Weights of a small transformer language model: untied embeddings.
Each number is 128 + 24 x the weight over its row's rms, rounded and kept within 0 to 255. Layers, rows and columns count from 0. Numbers have three digits each. The size before them is the row's rms in percent of the matrix's.

# layer 10 MLP up, 320x128, rms 0.109, rows 260-296, columns 0-127
100:159129138102117099123166138151134127096163100115126130136103136105111162078115162097092132132133137134128138133082121170148117141134146143150136092142085119142162148123116142173146109123116093132125096098121124116118141106136141154150118138145190140096158120157159090160113163092111156104080103087088143133100171162112143155113132148170132155130130146109121108088116124177145103145099
097:174110093164147118166131123097124137128102104124112143123088157112144110148184093117100178092128133129101117124149122106146128112120155156092152145143105113155101120159139166123058129180136126130125162099150122134125121106142162130113057131152107099153123135124134141141106157126115117171120139134132114126110098146118157147151150130120128152149136189128179156077131132111143128141147
089:150040128105131133155127167112122151110105142125132104113104152096113124153129119184144120090151163122115092123157129100069157097078122113159105100116136126126117130102117116090159083130150140163140091080128115150097132152125131101110115111141088128108125096182100085115156149088122148118131126133108108127132127146121136129157159136095128137146108133147097132160116110114120093141127
099:111099089106148146131109119082195123119157153091147119150143104144162132154123165125144137117135217134122111156112078093105137113118150141135131156098130175101157098117147150108149106141133127113118128126114106164090143134123141130140114134123099135087122127124103143153155142076142119139163119109120102127128168112130148112180142148126098094170148116114142090159115166143142129109141
097:099103079154143140154147107109091177114151151149108159163157110141122163163141113116118147083107133113152118101120089143091105109109131110107131131142130168130138135144114087157170142121110109108095118122131124116121125133150126074145157114094076129072144124135134088106107138162119143120117124119122108129144193128111173150149131092079131148111129154101160147142118161112150141095121
104:145086120135159137181126146137123104168120101123127146124103105162104161110098148116139129130141100114101136142110112135112154122109156140159135127107143160044140164130122133181138098128105117105137161104127124114150103108171136151142092142151118069145179098131141141125144127160123121129095178135148101113157149157101131131148130156115161142098110118137169128115162174117102122095099
098:084136155134118161152150125153091112115148122100138150123143148147132178116114125081104127121138131143145129112088097132118132110153129128093104152136127141178150114110107162149153105138117092120160140114156138132142124147100100160105124092148124089134174118144135141069155153138139121158133113165109138142081130112110151067086141134191120124127126095122080126071136167132111133113144
101:106136110115085167190165128184078134082154143113159137156055114124155151103154127122142143136135114132103167070144135139076117109115141119130174100109099059154147134109106135154134110146176160135142097108158138133136163145128159098150131117126138113139118134116134121119108150134119138134150133115120129124142107144149113127140095111137108142119153153087107132168121143122117118149145
096:120137087137144100136145138131164110170151138144114132121121112140136138103123146157110083142102143144109153117124201107131104103087091109134110153082118144169091134113181117101112120162187162105106158113132142113106138141126083129150133151151153109124103145087132094161146143130114145154147116168129131081150095157169125102125137160108125118089140135131118109154141091096115140148118
098:150100141120152108141154147147118141162143141100116102080154129122101100143109122098131148176130127085085106129095148085132153161117117133132121142178147138114143130117128141144108104116076121128124061084093156124091151124127167175136121122112116164142144150143136080153110104126110118125121142128093148199102121118135067151129122149138132141128139144129141118152113110118147102105174
103:145097152104155092152063113132178164096145153135122135099100078147124148103162105124117146150155118083149126143144117105128149073134153144131160143119117147120145126125162104126118121115094117165140134092099105091154168147143098123131131118117160155129125140130135136109111115154141130131176064083115130127169127150149147135132114135170134136118148110131137161174133088113131173158136
101:142102135133101106119125079132128112132085125119112132089116101143128136098144089136113143116096136111115147133114128150153126067076130125095156154129156118111083116108098127113151123136138157110193136113162187104122120110140115114148126136138123135108128127124106107121129120116151169163152165153138120145113146146143166129157127150109121120201093079156084108126121106173115107156171
103:152150130123205167132097094151110119103104120136083124147113151085103098122071177134105117142153139107142128106154152133108123116108123140167103115112123103136141166124162111153101143120092147103092135135107130139132186156113122076126099123126131089133127140106096132092129141160109123121152123126119137121150159166141128155101134123116142172130171127147147137066145116085124145115131
100:112119154106139148137134131147130139133158132133121150133150133099152127118171130093137108108126135164132119117106111138147110139105128091147132140137078112134133092140135128086151155146083118138207131118166106161171114083167175090163122161170108126137124135086106181130114129102112125157109124131113117135106141127116157144071094125103138151112112146160095126088151139132121138074154
094:117139128118166158124135124104151126090117146154114188142165104117153107077148116122125141111096138147158140132118082166112116097137144124113112167125133096107105125126139080136121113110136154150118171108102113168143112083128116119179160149096162137171150121163153091106135102188148134117150148114138148119174174128136153126151090117160136127105092153096122135112160126150150130137139
103:127162180092123096133167175118124169092119167089122094142120098145167127113125105174130154167133182125104153128124166134102151134107131115117099139070129137097138190080151145130141149150150130110132109092149113117149111102144110142141128128140103142151149146125113117121141119091155153154130147150118120128112125083168145094111141105156124137145143145118087157165149096134149129122111
102:107125127141056134121198153127107092157164121132111115132147138128084171156169081128125121135107112113171106103081133141107114115114141091123168136126119123128088118100162117134092110160137147122138138124087134146083122136143118095163105126155106125162119157196119103135173126129140130111178134143116130135125111119152158132110090129124134125127133144138121116102134083084118117147128
098:120147106113162162130102098131093135134133082130103158155151068115101170142078144111121117124115116126129144142135138110129134104080129128148108115130156097158146133092152182128130143139120138093197140119131165088135099144164128132106137115073138135153136124142172116102138125155131100171131115157102136115142059090149116136154143134135085114138149147154106133141120099112103116127155
092:126138104090120135108096134175154155132146124130118087158175123105141084097123109171104141101131162108129144133133148143128144087123091105141151127109143114145076141133191098139119122131127109177130117115151119153107126121116135153196175121073160140122144104188092134167127146120135126135117121107120143125126122123159130144119146118122124158130145074092117114128122081087138107119115
100:180150149126129137134146137123111145145105140134144141096132130135119087168163131153126064170131123127116130126088168143152100141112111159142101079160136157119122185108108099134073098155073137125135101180141113098119121093138139149074125141148125149145107149122140106131135135119076121135127124110152135122113111118177089117126118147127093130142123130110129122096116149177177148109126
097:145123164125173110114091110170114133110110110114146151118131121131126116152136112106128123103142158140172100154157129125067107137142079173116133119122152145132155121101159155120139123116111091143144162132145114155128129146147123119115143136136139101098145132116111174162150152099120163156182081170127133087106098116085145081099154128113158121150106138162135136148119086139123175077119
098:134117112135148129136163112121168112159135134169135146113146093102103101118087082127121161110130178122152129145147171180118163075128139094130146142120142168135109104126113168140135103089184117083148117135089115106169160097115124137110112106118108141109158137130150082170100113116139168126133127101124116160098118113148128135149140139125124124095121139127163094139098118117062130129115
090:121081082098087149160111122168089124129133168116128125109152107078115126146121091175147125114115161097090123126092109140072162122131096122129111166162128120153138135107132103130141123119141130124172095156139096119129169108137124100148137117104154154155119116119162130126094143119106175096108137112086148113129112122114155092109132114123110174123147116097136067096128120146154121113159
095:122147113159109124135103137123134087126164115138084109128157151115134162110126140104117111096138076126167168071126100156108129104097154078125143132107146126120120107151183113075133157112148168107143141172131130120107114122146129094125127124123162118158139149130151070113079161156108085103088092114124130152115149140124132122114137124123128133093142110172136135102093099135151083134130
103:103146197143143129125113152082130078150131144143124140145106141127181120153146063110097141117121088103136120160137138149163130115125136089116148162157109128180128070120077097119131131124153109156129129085133170143110127127160132156117120114132117141134145121138111146164104084126092155108180107125117155122135106114156161138109135103132085107155100146143135127098114118123093114130133
103:108098104119156119173104117173133167136123147117140145125154119104113136139138123119110157113137188157112135113112098117128134118136128101151154154126155182131081141151143144141108155143136164200162147170141139131119105101096150144163145110149127166148151133131075121165096152143154131094098146156112127112138110150124139141162135121139099152110136135177159162131097120121094128073125
104:129149129098100117131139151161162123094102150141153062151090112162158116111097110149169168115134135106108140141127148140138108115116106103115136158096122125135114128131158131158123120129111185059107082162097130123087160149130132100110117128090109124154131125125109153170180152154175124110131104085103144140145139124112141113090118163120146125148141121115076146119104095113136147134138
096:103154106087140112084107123141122096128116121164109150161158114137104092122154151149109121118121140118127147137134111143135137123160158101100104147176145127113149097153168148121104161124119139190147103126138211116115106093136148108143140105113113123084164126126163119123117129118112160111132170089141123195147156104130137120139160147157127086143124074143130142111114120114143094159129
087:125165116114120152104136149116137119109096196121129134142172108105156110125130111146147114149115115140151138136117131143126128113091165116136109149133153132165149107132115155149135111140175157148114098068109154107160138134137129138153108114107152128155138151157158125121111136178131157097143089145086154133135123124149126097157127078119087115081085111178127146111176128125108074127080
087:131083106109124139128135159174147132098102107122133100156152130130126176112114148100124180149119123102129165127138059115117138079124107160083102172067124117119121129116094148125124110167153124088122149138128129136163121139121106116155102175149113104143137140120164100116102140158131142114178098153122156101159090131136148116148114091131146143143109136140124136093155085087119133120135
101:147112101145098140121133142110158102140132122204132130106144113130171102115113123133116076096120103154131129112139109133108111076109110125135133145156103130130110111136175138119111142149144134160065157106142113103078143120136131132131123145166121071103130073130149056113107137095093110150135080128135130107132113131135139096123130131160171139122141134167116103119130111158156138121177
095:114117150149121138129133080124129085137124156115126077117088118126130143135058163106124120113131105127140129107103129150108110123160114187141139136098185150057127092162109138131138140153120120095149178143095132119083162101142083124104129146164152131107159120126146095147104108161156120140170135108103108132135131116121137113149131135124169120136093143170118115124143127159090150113124
103:133105125133194168084155083090158156145119157122174107151095175117131092102118120156157185108147123117132129118176090116097078146150114121139175133123168106148088123108130153113128107077133158121139134111128123131159119118132145131111100117153135134137117119148110093114113145114120139112140139110143105151084127099118115106164141157165186125124114110135146125107125113112113116112096
105:103071107172094146180121111141102139157152125179117119131099125141141115121119138107129143143117115133115164129153125099165126124118142114133136146085081135145188122140106107165135172105125160111138152137179149108157144106116135127130138122119131172113144117141138101115145151149111149115111167149072122167117134119119116104160130152138138172147150133167135120107101075141073091103138
099:146186185107126084117114117118131132120150131156130136134148133091167133084129129102126146135153120144130146176118107126156120132158091128136120124126121107081133177128134157198100134096123139123132086082091095145132099121125103159153121120135074164160115119096147097140143134101153120135123106141106151118136120119139137164070143150133143131111124179091133145142141113120122162170118
128:126151121141095087131134147127142142152093162087125131137162117111148134128172098120165149138164112068107136100129166149080123097146123131146056153138129128123094131131105091098134138108128134098143091124121111147138120137088111154127106137093107111140114154134086118134132112078184141129115152088125127157131112152092146173130114099109101155164179143148151102112120152108117125116125
102:106101110155102134135144126116136176155148123121159124124104153117121154151101118131132103136145102146101084081149116107074122147127137169147134122150168146160124143184130158119124095133141118137103116122156115113138099141141155054110143123105099104114145088084128157121140179098127102129134139125142114122099141135116128160126130145111102114115090113149137108142155170059081126109091
# layer 10 MLP down (transposed), 320x128, rms 0.105, rows 260-295, columns 0-127
103:115150145117112149078118124116149123135112114151093119133126154142080095152128118102134114119117136085101101176126074162125147131146125093108103131132184131126145118139122120127175124111147131121140159104118152119126118144091099095122091155136110142134103124131111129147125094131110133095162039114133132130118093130167105115159146120163120122162076121148118187148165133106160144156143
104:139079100124139134151149080089105139099105138153149119152118122154096104086121125121099159093067131081150075108179136105103151122122140143112076140119113154109116120138117138104093126127133090160134084137147100081122114145138142128127130143147102128133178128116078150145143141133098136171120124110147142183134157105139150119150095126142123161116163151111128153120137132150138117095142
089:151118125098086140154135112155112141109125106125075117097089113116152095129116135091100139136162110124117106122123126124118087168070168115108116107126103126129098135150146132139152135082153127124099138133119116093143115145101120166084149105130169140145125153110108139141095101138086118121110117162124105153148123181142172099108094121153095133170161109144139174108089078108134157134122
092:128132101126103082102081125099090116112174160103128134122120133103129118169105105124121127136095154140118153144116111106118145135150124162134102154124111103148111115107107143136112160112149100102112131085130097082158133126148147153134191152132155142075104125109124142109109145105105153142110176143139198155152089132123118131091158133110124125147148151122087124140169108108096182116140
100:120124145071106164130148188128122128141145154126116111129130111118114171104102156134097097107092132114134116152155117109096170105075122110127164125133151125109169099128114138158130132143095138153111120148124106127147108110136119139122117086134159164155099133122123119142090144139103142109126135136105083154118135088136131130173112180165156133155165093152074092169165119146161104128102
101:120069106108135132157132127146125148114121121101125095119134119136127162121136121137134122137100158151133111123118171135127104120094142159133099101151125090133109167081141130155151167143116086171122148100117149102150144157119117173101129145090116081141148111123102113095129143086176108160154132118091133103105101147135128115118098136162118077147125166142092143151165105198097103121122
099:129106099105116137124159119150119111151154128119143147132122173161101176120074128120131088125128123129182153141107123113113123138105134121156138112113134147112139162131152179131129103176135068116114109094121154116097094136093128132122079093129156106130130147146116099090155126118157138161138129176124136110130158144130114143162136067161126114115121168129158082152115101148186129098133
103:120164170066119146099185127127106116123095127148098127145155085122100108121151102116100127147111107126145146098099161081122138153115128084151162136089106125117088114088124118114105147140058116146109145106132123111152091161119116124146139133136113143130148161110130128178116125150134172162161127107143142131135112136115097123128157144113134147119092128131077166103151114144136117084100
097:134151152137182128123130132139119137167133113178103136067145142156121114163169093134134137163211132148122109059125100129135143139141146138129111156105160126111127150113129158122125113115150118101113160108153122162133169166116117095094105124129125154190100089099113120136122092138144140128126137125101134128142133126128095130125139104144149146159104080129148125097086107128143164125103
097:105110155117114159105143099064161111127114105096165125121103107148122106137181138135148097110114111166147127113168126152142093124130118116120126144121127090107154131118139089097060108156108135137106163147143138144172129130126091111104137129118171083109104131128115133113132120132145104123137135122157151129132150121176162068089133108136151110101120090135125150121158182090129128128082
103:153137161140141085121117084141122136108139145133078150103157101123157135133135072176104118167091129120123156105180098145115178087086120146124175106161111103089115124145148124118129113148125100090167132154131123134127105093142184122086130125127085130091096157136129141144116122108151098136144080163105117113096117121138123108144146116083128154130149116128113108115136143123147150132112
101:109153084107132095109148190124086113101153082160167147180138107151148137126130118157122123099149144160201115086129138116157133155115160104134106135142144133113161094142183123122112123132127126172163115115161131126132157174094152115116098116142111150143097125127125149129148132150129099110144102128117139103121106101129085102108107161112138153130109153126117142135165128112135156109081
100:126073128143146100150158104147168136113115088130119134139139177090145154135130155123134131139145168127163154120147125138112128139142101127164118131165118077090130149107145101150128169148122137110105125145124127105110126127104129144112073114182121113155138153126163082089149143091134134116095078106133140070120161165136151104155116109145147140148129150169112184114105096131099120131132
095:116151097183090140139121123115115081117113076145130156137178155157143151143132105115155089122156120148144119155169111121161122128132150141119120125157136119129142117152114140114128136132139115122129157166140147124100161126118135094111128137143135073124114134102123181133108155161097151138158114159090044148087117178157145143121135169152104124151140130129164124127077134134138115149162
100:135145120140118171119165094111131137138177118136124116128095094117112116139088101129114110128106141124101126102132182093112131114112134147124128084141115123107106116117096122160145139166091095146143139174123124104109148099125120131147139102160102102109075124081134130105085069095123114143123148112095134120090085152149125185145097113111065157134131106164138142127149146147092111130145
104:106146150104078102090137161083092144171108092137136137138116084122158128156167127139120102160130165147138096119125073115081140137116116126107136095119146105120161085159114136144132138113133095121108109128178154142119083139127117092141132087111139081104118137120146123162135151105126135136130069111155155152145112135110148127133174106130112157123162144121133130124129120139171188137115
103:172137066107152185179145131110110136121111131136156099101114141145146118101097129119104109124147137126084149081143125135113122116132137130118122093136137148117134138139107128104116131108134122153163115141122090108135103108090120124078096088095153093159117166121188126159148144134114129132124168094111068159158111126136135123128163149132138115126123105128061129090106137160108143094120
096:155116116131134108106124125141111113115104156127132139135163113122130145116121134097111151100105153100150112110057130110194083136132123103143118138148132164109114140109136051137137181148075167149128118145121103110143118127159130121137116137084122104118098146125120150107105123162157086123099103091138119118116115157141164159132097087118128122158125097080161125116141128189119145150119
092:159111164138096146109107144121136140137108138159112124120115123151130120094113106080160110124088101142171130134168104136126114104173130137106100167120122087103110151147127151177160147111118118156156169171128111120155126122146160125130130107143111053120133105099152118120069087132117133152111156104092159154142167121110101108118102147128111142115172147161134145111139137172131152120161
104:135101133100151161174123104111163115125119105190094120144117156114150134170141078175134143133131104145127129117134173083104132092127109153111106158148132098135090145129110147130179163141131131156167135126157169119104127132182128123097119134103127137103113097137169118141129124147140134120131173120124102139119156102132136134112070176131156096141095114144133120133102150114160133139180
094:112165114098117153102178110119139124147121180151091091138128137138125129093108189146123110110084081110111136087116113149141149118094113162090123142130096116083092094131129103074080115165141137083126120131118140136096088109150098093124117158145129107149129130124155131162101165158120131114125119124129073131137105154155135142146110143143096105092138112095145137115137143144122128125151
098:119093187141099126097119115136067137117100118094116094112112186140146154179156164162139101120090130109136137148119107090160105165111150134133122132151118164123083130113109106107114138128107124162103106114140149121153127148147133111144195114105136143143163143151091180099100138115113114113126128130130153140104141134112128154117172127155097160116122113108145157091128119156175126137111
094:124137093127114171119141096109176142126139133138169120126116120111120123192092140142108142088124117158124123142136169119088089086146139126141131128173151139122121150112121114088121128088123139112154151154181103116065123109159124075139167080118117130111137139158120152164100135131144123117118143121115173135116181161141119138141123149112148076103112091105136097137128157105113125103127
095:148139117139105118175109156125146112102106109124170089139126120173072089136145135128118095168141123112187122140115096087169119103116117133159149156101119161151143111101126137139138127156103132155116149142109121129136112140120141169129099161059113133127130121155136159111115130132125123156136125132093150151142127115131133136112085094130150115098096134147110099185078081119181134110153
098:139083109114175160156120102111109073165148138123118085135134131098138099139155130160141113113121095100136119132157158154116163130141118187141118102127145155131162123162099136118118099118138141139124148141198126118131169113117139122112118117128139140132139120086127106108116166125132134147102127178134114126167087135157103184115128098096091120131146102107161135134109171137160118103073
101:105141153113116151131132115113102137127116144131138094119097160083143113145113126138135110127092126112148051109180092124135142103096135091093075147119085175137139110129126127117123138111119120161086131166139138165129104099157142111136114072122142117131094137105165180148169122150113123126129080141166107141099112153148124127110104127117114152159162123164116154093101126105139096146124
103:156138143126140125083082123123104122115146098131152151115102118141109134105126124124133123118168104096167109143112138102137126141156158116182117135128168115141140165173182146117128125114148125139156132108151128139102129102179117124113119137112153124142104126135138170073134123111082190106140133127145122086131138137087158103158175071151164125155107163099178113144143156117129146104120
092:140094135137169141110143127125135133114188115160163121134131099143165134153137139122126139150143128103112113150130098117103162138119162101101122140101121152147095114138186091064115122140129157109101143126163103125128123076134147163123143131151114147115131165125087134125107116111128134170134142162126200117152130170142125098047095118164117149132120132127160098144104115130126111130159
086:128142126153137121091116138141111092147132143178120102097125104136148208106139155128089123128082133102131152152152129139096140136131088140100083109131121127082115132090119077120153105142096117168163157115155139134141168091144124149114144187127142123129134104122144112093106150146137078121118143121088155103068138119146111134124118169113136084128098103114125123137123132146142155134143
096:151117148103068160114155114126118143139126142089108095138097106159100153124098124129126126140074115113088132081121109155139129155076110110133087138104144111099131146113135105152144128117128118124139149081117093087156145169117153144179158138083133124152153177117119119111134153062143130120154145100098147079105123095154138099141132150120103102152124145138117146109130136166119116115119
106:110132104140100156073107162083158134156149133138135150162129151122126112124132128146121089117076126101189145112117116154153139133124152147120118155130073130127141145113161161111105135144119131145089111143078128102149138136091122132098099111164113079146135112153129097111136128132131128085117143120152097113176105143125115112078120125149135188126129108156118095115106149162172154117167
100:133129122106081093112140130120125153135157095135124109120171108119107134118149111111091121147245100127147110163129142127127105137110152091151085150146162123132126135138147142109144097100114153135143145116113153140128107107125129139127111121109126159125064154153121115144115151110134154102101111169130172141157130114129068153090098119099104092124142118097114120144120108107114146153095
105:150108111149104146159150132160124121068133147097104104130111093119211139126157131185162169082181130158122142103139108110108137120116112106101112162128102139114121113131144122113114133125136093129137133085170134097106145127148164133101146090157133121128113141153105114127128155112135106116088148107125135105101167141123159104113089126117159112122129150106145117138148089129107115092182
100:121092109153162123146137126142061142131171099139139159131136119158091135110114132128149130146031132123091138144183117082164146152121161157162124091145140128114158137143116110144132116144095143117127105109159138119168084114112142139135142153117135150128124117117168140130170158142095116128085114110103152114118108129096134133111147106158145116098115128167106115139111095164112163123151
100:132116164087113133163140112168106121153122122116146101181112155144081129135125164134090130139125160130099130132114111076111124132127114125145146107097100130149118148125157151115179099057092099121101096145110135113133108085141150162128174075154160095094116127132145124124097122121152121138109119117140154109138138122080115119112116156079136153158139154132104099134168115111096131158129
103:153137116124105091136133131116126150122106120125134143129143150146137112105126135133134130153230086134113137117151159164117137120126104148116084129141120150128096135140143076109150141114138132111117132112113108154134132140125116137133026132098116127133140147153107124146138109091166138122128126108122074175116074117078142137135113134097121142142211136145154125149121140133159133132132
# layer 10 MLP gate, 320x128, rms 0.118, rows 261-296, columns 0-127
093:186169144137103148101126140137127155144142128132112099112137139061123110158164132106121175131106128160142124108121118099130126157145158128115174090150175105148134114097096142144149141165149141105148112067141093114121144126152105107149112151116123124165086126111171083116123143114109105122095139136127128067143099151139117152141159098133144117149087115141134144105129091108143107085136
099:127135138124119149157161138138150129121107183135153130073111125164108133178095150120140118111129125116125102127110147128096140109092108137109112141168150145142132124118105113125172117151107124124105140143124124128094131146106111140106157152115108142090107069090139101098148121117128128149154163136085132079165162120152124125162133136073124125183063131136123081164128138094146111093156
103:176154118119134067126137105107115124117159109150113151112170112088149147131157138104100117120119115157118132109112129103145114171135110139143127151118060162108118162133077144161117136105122133126112110095143131081126085134105172130126123129128115114147133123115160138121127081126123140108102109153162146120144161068150084154152141071098119156085095138099115138108120133119108117171127
099:144074101067115141137167162138106099129169141145126157130160106120137145120123125106098144103103139112133155114106099124132140108094156127087174128149100089123121109107101147127169112132121133155129090114130162129139143105104168142157119157114121146194085141099142110177122089099152110130118119104115110128088116121108134123149132126150131147135107087131126108066149125175132137150160
096:151178096149084138103069153149120153150177104114125161145123128115121101123118127097154112096141154111168122149141157140113156145109107057118157158150130151131115115158156145086139087101152175124125116145137165158096119138156121157142126111143149130129131138115111104131115143133129135125160120058094140138104178105106134156139129135112124115096138089117128139143122132093149156164140
106:134168132129083121122114080135106141078112114156167124137157091112192133122119104101151121113133125131117149126145129149152148118127110163088125147116135106139124120093106159107133125115105141140147104100100126094149185120139149150101141112142134134146140099079170154122089128145132179085148130125106149145124141080136134102112146142157050153142146096169118126093154131114131130116139
094:110132124086096151118112143133142092088152132118128123106126149135121052174143100095130110111093133146133135129150174129125078135093076139128135172171087131151102131159133118131138132112135110129112098150145122114162147110146112126097154122116159122118120147149115112143088084102153119135090126115122083141136119140114171161128173125102086169129127135119089125150112097143147081106149
095:092165119117121119121139115128098179133113147123139141087161114190155140130154142121136093122108123157118132152127169144163098078160107130081163090137162092166159125131090130132173110088098121104119082103125155135071144141097154164115121111113133089118085142142139124102094125133105112150111150120139126139124115118090107119134112130114104103118084129147169133111101137112124115114117
093:175151130101149160114117116087147108109122113127191124149128131150102129152122115148130080136156118126145145103170128187145112123147135193097111185107153105094121107124130131109114109125097082142107181126109108132083113095154066117094122103108121106119140123117142129136133125153128119082136140132142147140133159106179185100143121105151137106144133131127114126122128148128132136119092
105:110127148120161130123089136165099127113169168140098145118128113095136147133136129080089161151101121126105125111119130116141145118097118112090125146165131112119105110098122148114131158154124121186109167066150107102174149119152113086179121157136151132164111132116139133111076129167128147142113117114095137096156159125136071168157167125123138096119121126115129136096102098126154104133145
098:114085097105149104103125169152129108140103150151151154129159101128125084087126094100115098150103118127119110120135113116109137129173153103065123126117102115142156116112148097105147140142136130132112144130129181142131153067128160118114124126117101129148078109125142170145149131150103135103111109116091153137092170114129091153097173102120120149081104148144143160133155147149128179104142
094:096132125106160167142075121102094144152117114112099125091131112127104100155104123121118094115111134092128115128112169116108127144148138079112092149109140151131137095155130127103125140124103142141153086143158149131149138103109156112156133136120117127129137104138134130167166129199159148106194120095080164147168147110133108171134153130081123161123156100108118120127138084103142108123103
095:083178141115128133112110120095154128110121138126131136123109095101124072135138156144152113083120133132169095126112159158135127145140136091146115173116116203148114064096114130118149093090110092118142124130118119128129127091152115123146181134109127125124158087142078152120155100094146173118148110115078112114094127100110118134093136131101168156122111141120097140130133118146138110124121
101:137147072137110151187157102141119126160142110133163100107154098128100125158115139110103098176121137143129114112142151112113131083153124133150133116134146156144162098072075134144142117172136091116123147170123132083131122134138120109099144145120099133139126162125102146125084070124098112132132136088107128124121095146161117126110137099093086166143132081169111135103110153152117122125116
100:103146138085089120046119115125100123096124128118102157095121131157106146140087149125146135132114104118099137119134097165115139125141103133106134157106124162113130136125148106152128122094120132125103146117164154135133122067145161132160132135141139142099135136169161117122095133133132127155100128112123151135183158100128110136161188086114122161130137080120102099084113146121148127166069
101:156131140177117110123163135079105161127127151138144142065136099118173152119147121125134112110109104093119120111155139098123086126150136132127146160128128156154131093137134084146155134081156115135128108145114168111157129077147132133167125126091107140130110116086169142127097116125114122149140188146083125100134184139150150144155119115125166145100100110085147121094165132150144128128148
094:160132128125116106098144124126105140124134202151149163095152152122150130142129132083138147093104172141141091107079096092184085109167124133139119123116136155114106123154125097129117170119126137171110122151120123134129113094163145102141157163120128139121120115138136161158124109121135101108104169077127159108157136160137160134140090137122113103109114142077193118124129105147152133138127
094:116141098134139136141141130129087139126125123151152149102126094122134152119115084120113116164141140120120107152131108150162183131089107081104119109101105156132074137075130122165123124109089112085126116130132137091173133103111176132106133106113158127125150134125138114126082103147089127139103121074078137164142171124139122127085124114157142161154144149154158105115145135142188107117138
102:107123139096123154115121154107120106110101170145089137135131155133136097161105109114114096128124153134186149127138130102090101114133075116117072152114131146159115162130132147127107155085162155140139098123122136121149105126157104148128134137108092109113143120109115124159172089151133123136113148088124126097144196135112118148170093105169108160160103110110127082071125126133109154107121
091:115144113104125123146171147071152127125119162139078096130103167137116133094122153130144082131118142129085148088116126136145146096075084105126110146130116113117148129098128133106131119127157147103157152097111126139163141139155124109123079115108125144185164138117126143109132113131135123096137116124133099116138070129162109117148132143166063145158153164134149107153166102153158133175131
110:166113118081127134130123103113125170088133095163139149141137083120136129108155107137108140123130122150168143105108095085116153172140115102083099151115166113103166095157113135106136089097114124161128167145103113129124119124092116109135112114093121210114090107125131142128105123128140118138132117136155134144124169144112170113138082094122119156121135093155139158094157106147171145135143
088:145130120144122165094126137063197134164166116110169090132104136147083114170142170097141127126127117166143099112143172091117081120142148097135146129132148139130135123148100158114111104128129156092107152127135105128096083081136125081097159164125168098115098141133129130108125106164139101104128154110112138118106165125165117143120111134113129105119088096113137146143124155123127139121119
095:122129098075108133173143099066116131134116147121143099126139149114121132125135126145139101127118132167101106117106139105125098126131084157124084173138119120165139135119134107112126113117090120103131086100161115134130151129166161143133130130144098166089106128150112138121188152110125114120114139166086123109142164170137136162120109130116123143110128170084162069165165146149172133153147
101:133127188154100131101076138148149114113149132130181098128135113116143123175125132141152122135104133090129136151146086102138107160148125124116167137101129169149146125171133142104132140107151150162134113114151088135126094099102108114182140131127122130137128117081148128136153134134165146166176095137144138136127118113169159154132108130105098153146146121121107133065116117151159155178075
103:143130143156100149132166111169123149096145149167158177100141125110112163096111127133110111122099118118138076154117116154151088125139123109105138105136144189143156115131134119110131153118093132149113124142112132155155157134124170113145127140106192142153119122098185133157105138155160107118128119139132147095122121124104158151160100120124129128110102052114116125159159103092164128167111
115:104088105131113084127181106098131145122097125127108121119118120119163180124131118106076111145141136172174136115146157129109115118147120140087116136137151140112144072129128103114122142079134154100144102096115113133141139120159128114100138121084173118115098109109160121152143136167131129116143126143109162112160124129144181137122060109162149102079117134106116112120139097143140175165137
101:129192119112138140114132103123131137105137111155124141130112111117151135129099127113145100106126132134138101171156116115175075135095111172127149135136102169127141137152089102121158128117132140139143134120117091128138109139133106111154095138105185102159134106099161178154129172092163146190127075156130120149140124118126163137158130129142107128060163117104137131110152118178128132112105
091:120105130144132111111117127179126118154118103169159091112116140124144153131113170083107116108099121139138103152138135128091116136161073120108090114120149144099127130105129095114171117132066145146142147119131128131134148107145150118105166225108149116137125102093127153116170113129134119159090162136112148137114135143147104150122127165109169120171103126106147130159079134137149144147119
095:111123094136121146118128083141105140157156133100126130103095147133138117149119131128138090140121156161139127099102184110096074101123117133172096091160141124123115129104101081120098154095100121137145104146113121116114166109143121148101184146098142147132130109114134213144146101093116127157077130119141116126147157128139172108124157139130098154118123140098122092139124152181135105139127
098:173135135088133125106140140123118120106135124092143107168126143101190135182109192121097134115127138137138116095147161127117116161127115106122104140128076143140099146062174142129141130159131147156131132074176156156140151139127123083162146154117165134135148125127132176115117114144139089143133159145144136137093123127137163114109153131133072137132127094112118159133153097155143133132129
091:124152144103132185087127150164149134112113136150165134150109103115116101166132116176178136140134152102148157119163091116128126145117078110131161133078134078129127141173079116171122119080109128087088100118154115135130125147120110128128162124125101122132117144109082165060107121105150143110123139128116132113130129152136104090130139156129125162147118140120105147122107146155140166133157
102:171157146126118177125088122152098144148176107165131153089143100128143115129129077157152125149129099134142131092081132140135103103119095164171135125134157142100123151128146156141135134168162107149136143140090159104136145129125120135122131144106135111125142130099176141131109114139112181118125155105147166146117101111111123173086164143130093170137117126187127085143131112171111109137127
092:121109152125129124159097091134149123166107151097107110134127127100131133098141146148150137139103151103118102154135151163120120156099090160145126095125133159077126131098125154132118106086129130159154104086114136156110077135137110151135136132057167084108135149104079129125103075109149130139176139117150153141116159118162157059156116115139104119160128150119136112116119127143122103107134
098:146133107116148148102117145097113101137140146165132128113148140139103146122149141123142110124102110141127064146118156174149103138176150148060095160116159090133111122093101132105150127163048125145142142093137134147150107172128102152095092164102120172125127157087143138162137139140149139123164122153094128132132142124179106132117133135121115099101108108138102143142120097120117147153139
119:149137114117124105059109135122110137162100153118172111123139098110157180164128113068151114117121116120126119113113142143076098111119124112133110163113153101134117120135132120108169128096109173108167143115108121132126102126130153111121147207080119110141081129081136138160111115094138146121123133093091150146123167131125126132124109109070101147146133152125143122110119110127120130131180
103:116102136108098102118107141125090135138109131126144145111190134147141110135144132129148099157071136108139143139129112107111107111131090106114113094150102113111146117123113128104126101101142097109084097143111146179085113111107101123123093128126171129128086152143185107142109097147153118136117122188158140142149113101130138086080148116140147166110159126100085122125089130158168165117145